Part of a small language model's weights: 4665 steps.
Each number is 50 + 15 x the weight over its row's rms, rounded and kept within 0 to 99. Layers, rows and columns count from 0. The size before them is the row's rms in percent of the matrix's.

# layer 3 attention query, 64x64, rms 0.205, rows 0-54, columns 0-63
051:45 35 20 70 44 62 43 22 51 50 66 69 42 59 47 64 54 60 45 22 49 48 51 45 63 38 35 66 65 53 28 58 41 44 81 52 50 23 67 31 22 32 43 53 29 67 38 67 35 57 26 23 23 53 57 49 66 48 51 74 42 50 60 65
072:49 58 81 27 38 45 72 74 48 50 46 27 56 54 54 34 38 48 47 63 46 50 60 55 35 56 62 45 41 32 67 54 59 51 45 35 48 84 34 85 62 46 58 48 58 31 62 35 62 59 68 66 55 41 83 49 29 56 51 31 39 18 46 15
072:52 45 24 71 50 59 30 19 48 64 46 70 37 39 50 58 59 40 58 40 33 54 35 51 68 46 45 67 54 77 35 61 36 59 64 56 58 20 69 33 35 52 59 63 45 59 38 54 33 42 23 41 43 47 22 59 74 48 36 69 74 75 51 81
064:55 61 51 35 50 54 57 66 52 45 65 42 57 60 59 44 52 42 50 59 65 62 77 55 41 42 52 26 54 32 47 35 53 53 19 59 45 95 39 55 60 56 23 27 37 65 67 51 54 73 84 63 58 66 74 39 51 65 54 30 20 29 32 51
054:57 72 47 66 60 48 25 40 55 50 50 58 44 58 47 53 55 86 44 77 62 46 49 44 72 43 29 65 66 68 32 46 19 40 42 73 59 18 63 51 51 69 40 92 62 45 61 67 43 38 26 32 52 43 22 50 50 54 35 62 58 52 50 48
064:32 63 57 37 51 65 42 80 34 38 45 40 59 63 41 64 50 75 43 72 82 62 73 58 40 38 46 20 57 29 67 52 44 32 38 68 76 50 42 28 67 35 60 75 45 58 63 43 52 36 44 54 61 56 64 41 31 51 43 30 28 40 35 23
071:34 60 43 68 58 50 77 42 24 49 29 77 35 55 49 66 45 52 47 77 49 41 74 38 55 52 41 63 59 58 51 55 87 38 30 29 51 48 42 30 57 33 48 49 30 67 37 52 48 30 39 45 29 58 69 44 08 44 64 35 74 41 58 58
090:33 52 32 20 58 55 54 66 50 56 36 44 54 64 39 48 41 61 41 57 66 15 49 51 40 45 70 41 38 45 48 67 62 46 52 39 34 78 57 58 65 53 47 54 47 40 54 70 65 42 81 63 49 49 52 51 35 58 50 87 35 00 48 24
078:29 43 42 35 44 53 55 56 65 68 41 46 59 28 52 57 53 63 73 66 90 48 38 47 59 59 87 38 62 61 53 52 44 29 10 61 35 32 32 53 51 41 39 75 44 28 60 28 55 34 69 49 29 62 51 40 42 56 51 36 77 63 45 45
080:61 68 24 71 24 68 30 23 29 47 65 43 35 49 69 62 45 56 30 64 23 40 54 43 55 51 31 83 65 53 62 56 60 52 50 50 52 24 50 44 40 65 59 76 54 51 60 45 38 70 11 63 54 45 34 36 46 55 47 43 55 77 64 43
107:57 26 64 51 45 53 39 82 30 71 32 55 33 46 40 61 49 70 49 55 17 36 64 41 59 65 71 25 40 33 59 56 72 43 80 43 60 51 45 69 73 44 49 55 26 42 49 55 33 53 20 57 80 49 59 63 53 65 47 66 62 55 40 30
106:63 42 31 80 43 68 84 44 45 18 43 69 23 69 48 50 77 55 35 38 80 41 60 39 30 68 50 58 52 49 55 47 65 31 29 66 58 48 69 47 55 44 61 44 21 55 44 68 49 47 41 49 65 78 29 53 69 40 60 40 48 41 63 43
112:12 29 63 24 80 50 38 47 18 56 28 49 36 64 47 33 62 45 45 59 41 33 73 57 42 55 61 29 52 53 34 52 47 36 58 34 52 66 83 61 40 29 25 33 65 42 61 54 57 55 72 44 60 48 69 49 50 37 37 46 61 20 57 47
108:27 65 19 75 53 45 39 34 37 39 48 44 26 27 57 42 63 34 45 41 74 33 58 29 55 54 44 40 51 65 41 38 55 47 31 38 41 68 64 92 49 76 54 60 31 30 67 53 61 72 39 44 47 78 41 38 50 55 58 29 36 35 56 47
103:65 49 45 82 27 60 43 52 57 54 56 94 60 47 39 51 52 52 42 19 34 50 71 45 29 52 74 74 51 42 61 65 43 47 46 57 59 75 39 39 49 81 49 61 34 29 36 49 50 70 33 67 47 64 71 51 66 62 45 45 41 41 37 18
119:48 56 55 32 31 62 49 40 76 39 67 56 55 81 68 47 55 65 52 56 49 74 53 49 53 33 48 56 15 71 77 53 51 72 56 50 59 86 41 37 68 65 57 68 54 66 46 63 37 32 33 43 65 55 70 63 36 81 56 31 64 62 66 55
119:55 80 54 27 68 69 62 60 50 60 43 43 57 36 74 34 45 53 59 72 40 54 37 78 53 48 53 36 50 55 70 64 74 81 64 54 44 50 25 61 66 66 36 38 64 67 54 43 46 47 17 40 22 44 56 77 55 53 47 39 78 34 55 68
101:62 84 38 55 63 45 54 42 48 38 52 71 51 58 42 42 41 43 42 58 70 26 39 34 47 62 42 39 46 70 83 43 67 64 34 56 37 66 15 63 65 88 57 87 37 60 52 44 61 63 41 36 41 47 63 76 57 52 33 39 52 60 34 59
096:45 63 25 42 57 85 48 75 48 51 53 78 33 73 35 48 41 58 67 51 39 41 67 61 45 60 56 38 49 56 12 60 33 21 33 68 80 59 59 60 49 45 45 37 73 34 41 47 27 51 37 55 41 44 28 76 49 48 55 32 43 43 33 40
113:72 35 64 48 60 61 48 44 50 49 73 69 48 78 46 67 22 23 19 77 42 43 67 64 66 65 53 58 42 33 58 47 52 59 21 62 39 49 67 59 15 49 52 52 78 33 36 35 59 32 40 57 44 33 43 71 41 69 59 55 50 57 52 64
126:65 69 32 52 44 74 42 49 64 29 61 57 31 53 47 45 57 77 89 34 46 19 27 56 43 37 34 38 68 40 20 49 48 23 66 57 41 41 67 63 59 37 54 60 61 37 41 54 63 49 58 57 74 37 19 67 60 73 54 44 51 60 45 47
117:80 50 65 52 30 49 28 43 46 43 56 67 26 79 82 49 56 51 68 66 72 39 72 49 74 47 64 84 55 27 60 27 40 47 57 64 34 36 74 42 49 59 56 61 72 32 56 70 52 36 55 47 51 62 62 63 61 49 65 44 33 58 35 43
113:35 63 52 80 58 45 39 52 22 46 37 46 39 41 61 66 52 68 55 54 35 48 44 50 54 46 58 47 52 57 45 26 20 24 58 34 31 41 55 59 67 57 64 32 37 19 95 56 23 44 42 60 45 32 76 53 31 41 62 57 32 30 45 35
108:78 31 40 77 47 46 59 44 61 46 89 57 42 51 57 65 38 59 54 32 41 68 65 47 68 63 60 48 77 61 45 58 60 43 41 31 29 51 55 63 44 51 68 20 48 34 34 19 36 33 44 45 55 41 67 33 13 37 61 54 58 55 63 71
135:44 05 42 37 64 30 41 55 51 62 69 55 63 65 43 54 43 42 64 64 45 44 41 43 44 45 53 56 29 52 43 47 61 53 33 69 65 66 20 41 82 61 20 51 35 33 30 37 63 62 78 35 53 53 61 38 86 49 42 58 51 73 39 48
118:74 37 46 35 59 54 77 48 37 61 64 60 74 38 46 41 54 80 72 75 57 17 73 58 67 38 74 70 49 45 80 65 54 52 44 40 37 47 38 45 79 42 50 66 61 60 65 58 29 30 64 36 40 53 54 66 62 47 31 49 62 60 66 44
129:45 61 49 41 64 36 46 38 74 51 58 32 49 41 48 80 55 42 67 36 72 49 54 29 57 68 35 42 28 59 47 11 45 43 52 35 45 68 34 48 59 39 31 62 53 39 42 58 29 27 66 40 85 44 60 33 43 60 41 36 64 91 46 37
104:52 44 42 60 32 61 30 67 46 52 42 60 46 64 68 45 68 45 31 48 48 49 61 53 51 24 60 81 44 60 89 67 40 67 58 32 49 72 49 57 53 33 58 71 35 65 68 57 28 77 42 70 28 62 34 34 29 35 56 78 46 51 34 35
127:80 84 55 61 64 74 55 64 51 70 38 66 56 23 32 61 59 58 22 63 44 59 44 69 40 60 32 46 53 27 50 40 26 60 43 53 73 55 35 42 38 37 44 31 29 39 28 45 33 66 33 53 39 28 56 56 49 46 64 49 23 58 41 30
123:60 58 32 60 63 55 61 71 37 69 57 42 45 42 52 89 28 44 39 78 37 38 68 45 70 57 70 73 47 52 53 57 85 44 43 73 58 40 58 80 67 66 48 53 55 34 80 66 39 51 18 65 52 53 45 59 35 53 35 64 42 48 54 53
096:64 46 69 54 52 64 37 43 78 39 42 25 35 53 61 46 54 42 69 56 42 28 65 67 52 27 24 65 39 56 37 30 49 60 55 47 57 61 76 53 24 36 35 54 48 35 74 72 57 37 53 36 51 47 17 50 12 70 73 58 57 39 64 44
114:33 48 43 38 40 37 39 43 33 65 40 37 43 77 54 56 44 40 49 77 46 65 50 77 42 41 31 37 21 59 51 30 26 45 26 81 64 64 58 32 40 61 43 25 52 59 57 58 48 35 65 62 30 67 17 65 39 40 36 38 66 68 37 39
069:53 68 80 22 35 46 75 76 39 52 42 40 56 56 52 52 43 63 46 55 54 61 56 50 53 55 64 46 41 27 74 42 62 34 46 29 49 77 31 76 63 39 46 53 50 47 60 35 76 58 78 64 50 50 74 43 28 42 42 20 43 27 36 25
044:63 32 39 70 73 38 27 33 56 31 58 43 48 27 55 50 41 24 47 23 54 58 36 56 25 77 59 26 44 59 56 44 46 75 31 62 67 77 59 42 42 66 61 43 66 51 61 55 55 45 58 67 82 43 21 64 75 49 56 64 36 60 53 47
041:40 43 48 57 39 46 63 60 50 45 34 62 50 65 42 70 53 78 46 58 82 52 59 39 56 29 53 59 30 51 68 43 63 31 84 37 33 06 64 41 39 45 36 59 45 42 32 59 51 34 40 63 16 41 37 36 40 32 65 67 55 64 77 50
064:74 68 13 69 61 66 27 31 51 82 46 66 40 44 76 74 45 51 40 38 41 52 37 59 50 49 76 58 66 63 51 50 53 40 45 36 78 49 44 41 53 49 61 79 48 63 71 50 32 33 52 37 64 44 40 25 67 51 38 58 69 46 33 63
063:54 31 45 82 56 39 38 29 49 45 54 51 39 46 63 36 40 43 57 33 23 50 32 44 48 48 31 74 49 71 21 48 40 67 47 64 54 42 51 43 26 76 41 34 60 33 40 63 34 58 40 36 27 52 15 57 62 63 46 57 54 73 74 81
061:66 63 27 52 48 56 35 47 39 50 33 69 29 34 75 48 72 70 57 62 40 18 47 35 41 44 44 61 49 71 63 27 60 44 47 59 66 26 46 52 42 70 48 75 81 25 64 54 36 52 58 61 52 65 18 30 55 54 45 54 47 60 77 68
065:52 61 48 72 45 54 39 54 47 35 53 71 53 42 39 38 59 62 56 69 57 10 80 42 62 41 49 63 54 50 74 69 59 28 48 45 48 60 33 66 71 27 44 40 69 69 54 60 51 55 42 68 56 82 38 75 36 30 56 82 32 68 47 32
059:68 61 48 36 46 27 42 50 47 70 49 49 21 42 64 43 57 53 69 33 77 57 47 59 23 50 71 42 35 13 71 44 52 39 43 19 40 65 40 56 30 57 30 74 60 60 72 38 79 43 51 47 63 38 65 23 64 35 51 48 49 54 39 41
085:43 75 64 34 33 27 58 40 48 27 63 39 39 39 71 21 38 66 74 74 53 49 55 43 38 54 33 56 35 28 45 40 48 58 63 41 16 46 52 54 53 60 37 26 83 40 37 45 64 42 39 59 76 57 64 51 34 51 45 55 26 53 37 24
089:15 36 44 80 52 58 36 39 42 43 46 60 32 64 30 62 37 32 42 24 21 33 58 29 53 48 50 71 68 69 33 56 45 67 36 63 77 46 52 52 35 47 41 64 45 41 42 45 20 62 38 54 25 77 53 53 56 40 29 45 61 69 56 66
096:62 52 49 30 45 46 38 58 36 64 51 45 29 54 84 48 46 64 43 75 41 64 53 39 74 33 23 69 34 46 40 42 57 75 83 70 28 40 48 70 49 42 48 24 61 58 45 58 36 51 39 44 51 46 09 47 41 63 44 61 52 83 60 54
115:72 65 55 51 60 61 22 41 44 31 45 44 59 16 41 33 41 36 28 45 60 53 50 59 61 42 37 44 68 48 52 70 41 36 57 67 86 50 61 40 70 28 50 51 29 15 33 87 49 33 47 61 49 49 49 57 47 70 30 66 35 50 59 63
088:43 44 47 47 44 32 48 81 38 52 58 42 63 52 35 64 39 43 65 30 34 79 49 63 54 60 36 56 27 41 45 59 36 78 35 19 81 45 55 55 52 72 50 83 48 34 22 38 44 38 46 29 79 35 48 60 60 62 45 52 35 54 76 48
111:47 48 50 40 64 45 72 56 55 51 55 22 64 60 32 55 28 63 63 71 11 45 37 67 39 62 02 56 41 37 54 48 61 68 59 48 53 54 52 58 45 20 52 47 63 88 67 38 38 65 51 36 50 27 47 52 40 41 73 68 60 55 51 57
132:37 50 67 51 35 27 52 38 41 31 37 48 58 58 74 66 41 52 74 40 38 70 34 33 41 43 55 76 66 35 47 37 51 38 79 87 43 37 74 18 55 26 28 46 59 47 75 44 60 62 53 65 58 57 74 49 56 62 68 59 48 36 42 45
112:31 56 48 67 26 45 78 18 54 48 63 42 71 22 28 64 52 42 25 34 41 40 41 46 70 45 49 54 50 29 47 47 60 73 25 34 32 51 49 47 42 56 66 35 58 41 34 36 43 27 53 51 73 72 54 76 52 66 54 54 42 65 81 44
110:55 51 38 45 65 55 50 56 43 53 76 49 40 20 62 79 51 58 54 60 29 33 62 53 46 24 48 53 77 49 44 54 56 34 60 64 42 75 60 77 76 46 46 56 36 42 35 40 71 40 34 27 52 50 58 53 19 91 52 66 43 22 63 47
131:57 60 50 61 35 53 21 76 54 22 56 65 52 62 53 29 40 44 52 44 36 61 29 63 75 42 44 40 63 44 56 78 34 55 48 40 48 34 43 35 51 41 53 70 51 64 21 35 72 41 64 51 32 56 16 76 33 70 60 76 55 51 37 73
102:55 54 42 28 64 36 43 48 48 71 48 54 36 70 72 60 41 46 52 40 25 41 59 54 39 46 32 69 32 34 51 63 70 75 42 63 71 34 63 43 33 56 52 51 57 62 40 53 51 59 49 40 51 74 26 06 33 60 72 31 21 28 58 29
118:66 28 72 39 54 53 74 54 57 48 44 59 61 25 70 34 59 35 57 30 53 49 27 75 47 62 60 61 54 66 44 51 44 51 73 66 57 55 31 43 46 53 10 52 50 26 62 22 45 59 32 58 50 33 46 50 80 54 36 52 72 32 84 48
098:35 49 60 71 50 57 62 60 42 44 52 36 43 23 76 40 70 22 20 53 61 56 20 57 23 74 67 30 67 40 42 30 52 44 49 45 32 38 34 45 49 61 41 50 40 36 44 44 68 52 65 33 64 59 62 71 69 37 73 72 43 68 37 64
125:42 46 59 64 46 53 29 52 54 68 18 13 30 58 45 40 61 53 65 55 29 23 52 66 45 40 72 67 48 44 49 41 80 73 66 52 56 50 65 53 43 58 23 31 32 18 88 68 43 48 57 52 59 73 46 63 54 48 39 48 47 50 41 48
102:48 87 60 60 45 26 50 61 63 43 25 33 48 72 55 40 28 51 39 36 45 45 61 46 66 61 50 59 63 64 33 83 53 31 80 42 64 39 61 46 42 60 39 35 40 17 54 52 57 58 68 67 57 34 52 49 28 30 19 73 58 41 64 58
# layer 3 attention key, 64x64, rms 0.231, rows 0-53, columns 0-63
062:64 29 43 33 62 41 44 64 59 43 51 44 33 41 60 51 43 59 20 60 57 35 46 62 41 20 59 51 42 05 50 78 75 56 37 50 30 51 39 54 45 67 41 39 65 38 60 62 36 18 37 15 73 44 56 34 39 38 33 62 41 54 54 40
068:40 68 36 66 43 75 47 28 32 56 56 56 81 46 36 54 66 56 63 41 65 74 51 31 50 76 23 39 42 64 40 39 34 31 68 68 62 38 58 51 48 31 75 65 38 68 55 70 61 63 44 74 11 63 47 69 51 46 57 43 51 54 46 44
060:53 31 41 29 52 55 64 61 76 36 36 43 30 53 59 50 30 57 29 32 49 27 57 46 38 40 69 62 50 41 43 50 86 71 41 43 38 60 45 56 40 84 43 09 75 30 59 48 40 55 64 28 80 58 56 53 50 43 41 64 29 50 55 41
056:49 47 85 63 46 58 42 67 24 44 69 45 74 68 51 55 63 30 63 47 63 60 31 53 50 67 25 46 43 53 53 74 22 32 67 53 43 45 64 69 49 42 91 80 38 56 41 35 67 45 56 50 35 45 22 42 40 49 48 47 56 38 56 26
072:54 15 59 22 56 42 69 68 64 38 52 51 40 65 57 31 55 60 49 73 47 46 25 43 55 59 74 63 37 13 49 70 58 44 40 24 27 50 54 68 27 68 38 30 37 43 46 59 43 46 61 69 50 66 65 54 34 53 36 65 68 35 34 69
061:54 16 56 35 70 44 30 44 47 58 49 60 76 53 42 85 48 35 42 38 41 38 42 49 60 66 52 18 36 51 27 69 40 47 78 61 18 40 66 67 48 77 57 43 43 75 50 50 64 25 68 35 51 53 47 63 46 64 41 62 64 67 41 53
072:30 74 20 39 61 61 44 34 68 89 74 50 68 35 43 56 56 60 50 19 37 47 76 51 47 50 55 76 50 52 58 46 49 37 33 72 51 61 47 52 41 32 44 66 57 71 73 85 38 60 26 32 55 31 49 59 53 56 50 47 44 65 42 37
069:59 24 42 43 50 50 61 63 65 67 74 46 85 18 49 56 74 39 45 50 55 57 44 64 58 65 53 42 53 40 75 51 43 46 22 92 53 71 30 75 63 50 58 59 37 73 60 53 52 57 44 33 43 35 63 49 34 52 40 20 40 46 34 59
071:37 27 35 43 78 76 53 43 18 66 34 48 51 43 57 58 59 35 51 56 46 56 70 52 85 49 54 44 47 28 42 36 50 11 61 44 47 69 65 40 32 50 55 47 37 78 39 58 65 65 17 59 50 37 66 70 49 51 49 32 49 42 57 24
103:61 38 58 46 77 42 63 58 57 28 68 62 26 33 68 22 67 69 45 52 46 51 46 66 39 58 45 74 43 45 72 44 67 40 41 47 71 58 34 46 51 57 42 19 41 21 68 21 37 67 24 70 63 53 47 44 46 46 39 39 64 66 49 78
084:43 58 48 43 45 65 43 45 68 15 74 57 59 45 63 63 34 69 55 51 46 50 49 73 36 26 70 65 52 23 11 64 44 35 51 59 40 34 55 34 47 28 44 54 54 73 63 51 80 74 40 34 63 42 37 69 53 44 55 72 41 52 46 21
109:64 43 59 70 54 40 51 48 44 41 50 47 24 35 63 87 57 67 56 27 51 49 42 42 37 43 32 72 29 57 65 69 36 34 50 77 36 42 50 54 42 64 30 49 82 82 76 23 56 79 42 51 42 47 58 48 61 38 63 45 62 63 34 53
094:57 40 61 58 50 58 44 51 31 62 49 64 53 44 29 51 27 29 66 55 68 56 36 49 38 46 34 04 64 64 64 48 49 43 59 56 45 32 41 29 18 64 58 33 61 63 41 56 22 84 52 59 59 31 34 33 70 66 62 66 61 25 50 56
103:52 42 70 62 66 22 47 34 32 08 35 38 52 53 73 72 41 49 36 37 71 67 42 46 50 39 59 26 57 44 64 66 27 39 68 51 56 26 26 48 34 44 37 74 34 39 65 36 37 36 38 45 62 46 35 65 58 52 57 43 69 25 60 45
105:48 40 62 54 48 57 43 46 47 18 60 45 32 52 58 51 57 68 38 51 71 52 57 49 51 24 70 77 47 42 37 55 22 44 53 58 15 57 54 45 41 19 29 65 42 53 31 47 60 34 29 65 44 57 30 87 46 13 52 61 44 43 30 36
112:46 48 64 53 19 51 36 36 51 55 68 42 55 56 56 57 99 57 56 56 34 69 81 82 44 41 71 41 46 62 45 43 44 36 51 49 54 68 54 43 66 78 53 42 76 39 32 68 31 45 70 61 45 72 55 56 46 39 59 27 64 37 71 58
118:24 35 70 54 53 52 43 53 44 58 46 83 51 31 49 46 50 38 51 41 30 38 42 50 67 58 65 49 45 76 44 45 78 49 64 37 63 89 45 53 46 69 55 39 74 45 22 50 35 51 57 56 53 62 33 65 65 14 70 30 59 66 71 69
100:35 55 79 70 35 53 36 42 40 30 60 70 53 72 66 50 45 52 40 40 57 42 61 65 35 35 40 43 44 17 35 66 50 58 69 59 77 67 46 56 65 42 37 83 59 61 53 71 64 57 44 45 50 34 31 68 46 07 45 38 70 69 55 57
105:44 43 42 35 60 66 45 65 23 64 51 48 43 39 39 59 59 54 66 48 72 71 52 41 58 60 64 42 96 69 57 35 39 57 54 29 46 52 36 46 48 35 50 43 76 45 36 20 36 23 27 52 30 35 46 79 64 39 75 35 50 36 35 40
118:43 47 54 64 29 64 66 49 33 66 68 56 73 89 38 54 68 45 52 34 74 41 55 64 38 58 53 46 43 66 67 33 57 98 14 62 42 47 69 54 53 57 50 69 54 30 37 42 63 50 38 61 50 30 59 45 44 38 52 51 69 51 32 69
131:36 76 48 21 41 63 40 47 50 41 54 58 58 47 36 33 43 86 50 59 65 62 42 57 69 54 30 49 61 52 71 46 33 46 78 26 54 40 47 48 80 34 49 40 59 36 67 18 34 19 45 43 42 33 32 49 63 78 51 44 53 67 30 42
115:49 42 84 28 56 49 36 49 47 65 45 60 58 80 46 40 63 61 58 45 79 52 41 66 32 58 58 40 41 58 78 63 31 83 39 61 40 31 62 21 62 51 65 63 37 30 55 55 44 35 44 29 34 78 68 52 62 64 60 36 37 52 29 64
113:49 47 56 52 86 34 49 53 29 50 64 56 38 51 45 65 42 38 59 34 41 68 31 51 36 55 74 31 69 49 48 64 54 66 56 27 28 44 34 33 23 38 71 45 53 45 43 43 52 27 50 19 73 69 57 52 65 79 37 60 37 32 75 31
118:47 57 53 62 67 19 63 45 43 46 84 49 50 40 42 51 69 54 15 33 49 81 41 60 69 56 58 48 61 87 47 61 66 39 44 48 23 35 36 54 44 59 66 36 49 42 44 33 34 33 32 83 43 55 68 44 32 52 41 59 40 65 34 67
131:72 60 46 31 45 43 35 71 50 63 74 25 33 45 45 37 49 42 63 44 43 24 82 55 69 43 36 39 26 47 35 65 52 56 22 49 58 44 39 55 51 44 11 50 35 55 54 84 64 67 35 53 28 50 59 47 49 51 73 81 46 61 55 43
108:55 47 60 65 56 79 49 58 22 48 47 53 45 52 42 33 75 52 64 52 56 26 40 74 70 15 68 44 38 34 67 78 75 56 79 60 38 54 56 42 45 47 55 42 50 46 58 68 44 40 51 43 19 47 58 51 52 49 67 42 29 93 46 49
125:60 59 24 51 41 34 51 60 81 46 67 28 53 58 38 48 69 47 47 49 50 62 86 62 37 47 47 62 54 32 38 66 64 52 60 62 73 49 16 65 70 22 44 58 40 26 75 58 13 56 57 21 50 44 68 46 50 55 38 40 49 62 57 48
097:60 37 43 83 55 74 50 30 24 36 55 37 49 60 43 55 66 45 61 36 42 55 45 22 30 37 50 46 41 22 55 40 27 30 51 72 41 60 70 27 45 59 54 46 40 34 49 55 56 61 48 85 52 86 33 52 26 34 41 43 54 42 53 26
134:68 56 48 47 67 67 48 51 41 45 64 61 44 58 52 27 48 46 63 57 37 35 60 33 22 57 67 87 74 47 27 15 51 53 42 60 50 65 36 53 38 19 38 53 32 60 40 14 62 35 49 53 66 44 46 38 50 16 39 40 27 52 54 39
125:55 45 52 65 69 55 52 53 32 55 48 36 51 76 57 72 55 30 64 24 61 53 40 60 56 47 50 50 33 73 61 42 97 79 54 30 59 71 59 48 49 63 51 57 49 30 13 33 61 47 27 39 46 56 64 77 54 56 31 40 40 45 62 30
097:50 22 37 58 44 56 47 37 56 40 46 38 78 61 43 44 68 29 63 45 58 55 56 40 18 49 51 57 28 63 63 36 44 68 73 28 50 54 49 48 29 65 52 41 50 10 79 27 34 31 67 72 52 46 43 23 53 79 46 50 69 49 62 48
114:70 22 41 53 20 48 58 74 37 80 31 59 21 58 56 73 54 39 58 34 41 58 72 21 41 47 61 24 80 58 47 42 43 74 34 30 51 67 24 45 42 46 52 38 50 43 47 66 53 51 71 53 37 51 52 50 51 54 71 38 72 46 59 60
059:47 41 21 74 50 59 12 25 42 66 75 63 56 56 36 74 62 40 51 47 69 47 43 50 65 71 26 48 58 59 48 55 55 36 25 93 64 56 56 45 51 41 46 70 38 69 49 66 50 46 33 42 25 54 32 38 44 47 63 69 39 50 39 52
047:46 64 86 45 43 55 67 60 20 50 43 25 45 40 38 32 56 33 54 67 49 58 42 46 45 53 35 42 64 99 67 55 16 48 63 41 43 51 36 63 50 45 64 59 54 37 57 42 80 65 60 49 45 60 63 49 31 40 57 25 65 34 39 61
049:37 32 28 47 64 60 28 30 65 69 51 62 41 58 42 55 49 56 46 40 30 36 50 61 55 35 52 57 80 33 54 58 74 65 42 66 61 49 32 52 67 60 18 44 49 59 36 56 13 36 31 57 60 60 71 46 69 74 41 57 33 70 50 83
057:56 35 66 50 32 41 58 57 73 43 31 29 36 81 44 29 52 58 52 76 64 37 30 36 46 40 56 68 38 46 60 80 72 50 38 48 46 65 49 83 48 67 26 35 52 29 45 31 60 28 59 33 69 31 37 41 33 61 53 66 45 47 31 56
050:46 69 48 30 64 51 66 62 52 15 33 30 40 46 67 17 42 69 15 51 38 48 47 50 47 23 54 79 63 29 49 36 59 51 63 35 55 52 27 30 47 48 44 37 64 42 64 31 29 45 54 52 66 51 72 33 70 43 43 54 37 37 43 70
061:44 34 45 47 69 31 62 68 60 42 62 64 58 45 61 17 61 70 46 78 29 56 41 58 48 67 69 81 54 23 63 67 60 25 32 34 50 63 35 38 49 30 26 33 28 41 51 41 53 64 33 53 51 49 46 45 35 44 55 56 75 34 27 68
071:34 39 52 49 64 67 49 66 46 64 57 51 53 45 52 84 44 48 70 39 62 64 51 61 23 36 50 35 38 92 65 52 65 50 48 86 60 30 51 60 26 55 71 60 20 50 54 38 55 64 68 47 59 13 47 34 68 40 54 40 62 45 55 66
068:51 24 52 87 39 46 81 47 56 25 54 61 50 62 52 66 60 67 53 54 59 45 52 51 34 48 51 31 48 65 79 50 50 68 44 88 48 57 50 73 55 64 45 35 53 34 27 15 54 62 54 67 70 50 22 78 43 51 43 55 68 49 46 55
101:42 39 69 60 60 74 75 72 42 26 67 58 64 29 71 68 71 45 48 35 57 50 62 51 49 54 50 29 50 52 74 40 47 36 34 81 73 50 34 55 38 45 39 50 21 57 77 39 50 82 39 61 40 33 48 59 42 48 60 26 77 48 59 48
069:38 73 56 80 26 49 66 36 36 37 36 38 42 63 48 58 47 58 26 35 56 70 60 48 30 49 33 65 45 64 66 23 45 68 63 57 55 69 72 44 54 36 36 73 33 45 34 24 56 62 44 66 33 59 25 74 26 42 32 38 68 47 39 44
131:73 26 39 55 46 55 35 63 32 58 61 56 36 53 52 35 54 45 49 35 46 38 36 80 65 43 51 32 37 62 54 60 72 47 49 48 54 55 38 54 46 41 58 36 37 42 20 14 42 51 18 25 87 69 40 47 38 43 18 54 55 51 53 20
106:58 55 54 51 44 49 73 30 49 28 16 33 55 57 75 53 53 56 45 75 73 43 54 44 47 39 66 41 70 87 42 28 52 31 83 63 36 28 42 31 64 54 46 53 24 43 55 39 66 41 40 39 41 64 21 51 56 46 55 53 32 53 40 27
100:44 45 32 76 53 29 38 33 36 69 65 20 47 46 68 48 49 39 67 46 68 32 55 57 54 54 59 56 49 26 43 58 61 67 40 38 34 30 77 61 45 60 37 41 65 33 58 50 40 62 63 39 81 23 49 63 48 70 51 49 79 10 44 42
092:48 61 23 91 63 57 47 42 28 35 56 49 56 47 40 49 42 40 62 43 18 44 45 42 32 54 15 60 28 28 53 51 59 68 72 35 55 74 53 74 58 66 50 44 73 57 79 23 50 69 58 66 51 37 46 30 41 53 40 46 67 46 57 49
126:25 79 68 21 36 55 47 53 70 59 32 55 43 40 38 47 36 77 54 54 37 56 51 57 32 59 34 68 36 62 51 58 50 68 24 55 43 44 61 46 44 64 46 53 30 64 44 57 60 62 52 37 37 89 49 47 57 94 42 68 32 25 60 40
106:49 64 44 71 17 36 67 58 68 29 48 33 73 48 56 62 54 84 39 60 20 45 45 64 62 25 81 60 35 48 66 61 60 58 37 53 47 48 54 79 39 36 58 62 56 61 35 43 48 37 71 26 48 42 43 54 45 57 31 50 56 73 35 73
108:45 75 47 42 43 44 39 38 39 28 65 55 58 61 45 49 56 33 61 36 45 49 28 69 64 31 49 43 32 75 46 47 74 69 76 36 56 36 49 69 47 59 28 43 37 38 25 30 29 15 56 70 65 46 49 41 29 75 51 61 39 38 75 31
134:28 62 42 38 31 70 47 49 55 56 65 58 78 58 51 32 43 72 44 53 38 43 26 36 57 56 63 22 78 48 47 41 29 39 35 55 51 37 72 53 81 57 67 48 36 37 66 60 83 31 48 74 44 60 22 55 33 47 71 51 68 66 45 47
105:58 55 51 48 72 42 38 46 37 49 10 16 31 59 44 29 43 57 50 45 51 47 54 40 43 60 43 83 17 57 63 27 43 59 67 64 66 67 73 51 66 54 46 59 58 39 48 36 47 33 59 79 40 43 65 19 41 52 63 54 64 26 48 69
112:28 34 57 30 47 54 66 36 59 48 63 62 40 00 63 43 58 40 49 54 59 29 70 45 58 55 48 83 32 53 49 47 73 56 55 74 40 55 58 57 21 73 25 49 46 40 45 53 31 61 59 54 52 41 14 61 49 49 46 51 62 65 62 36
097:64 54 59 44 46 39 51 37 87 39 79 62 73 54 67 60 29 55 55 43 49 13 21 49 40 75 44 56 55 41 56 43 41 51 29 58 58 36 32 58 38 55 53 72 25 76 50 54 55 70 42 16 74 61 50 55 50 56 60 66 56 75 50 44
127:56 23 53 66 61 48 18 64 64 66 39 41 56 59 55 56 34 46 51 22 53 40 46 40 37 51 53 48 20 70 58 46 54 44 66 13 46 73 55 25 15 41 51 41 43 40 37 44 43 67 41 29 45 67 27 50 76 81 48 59 48 60 43 45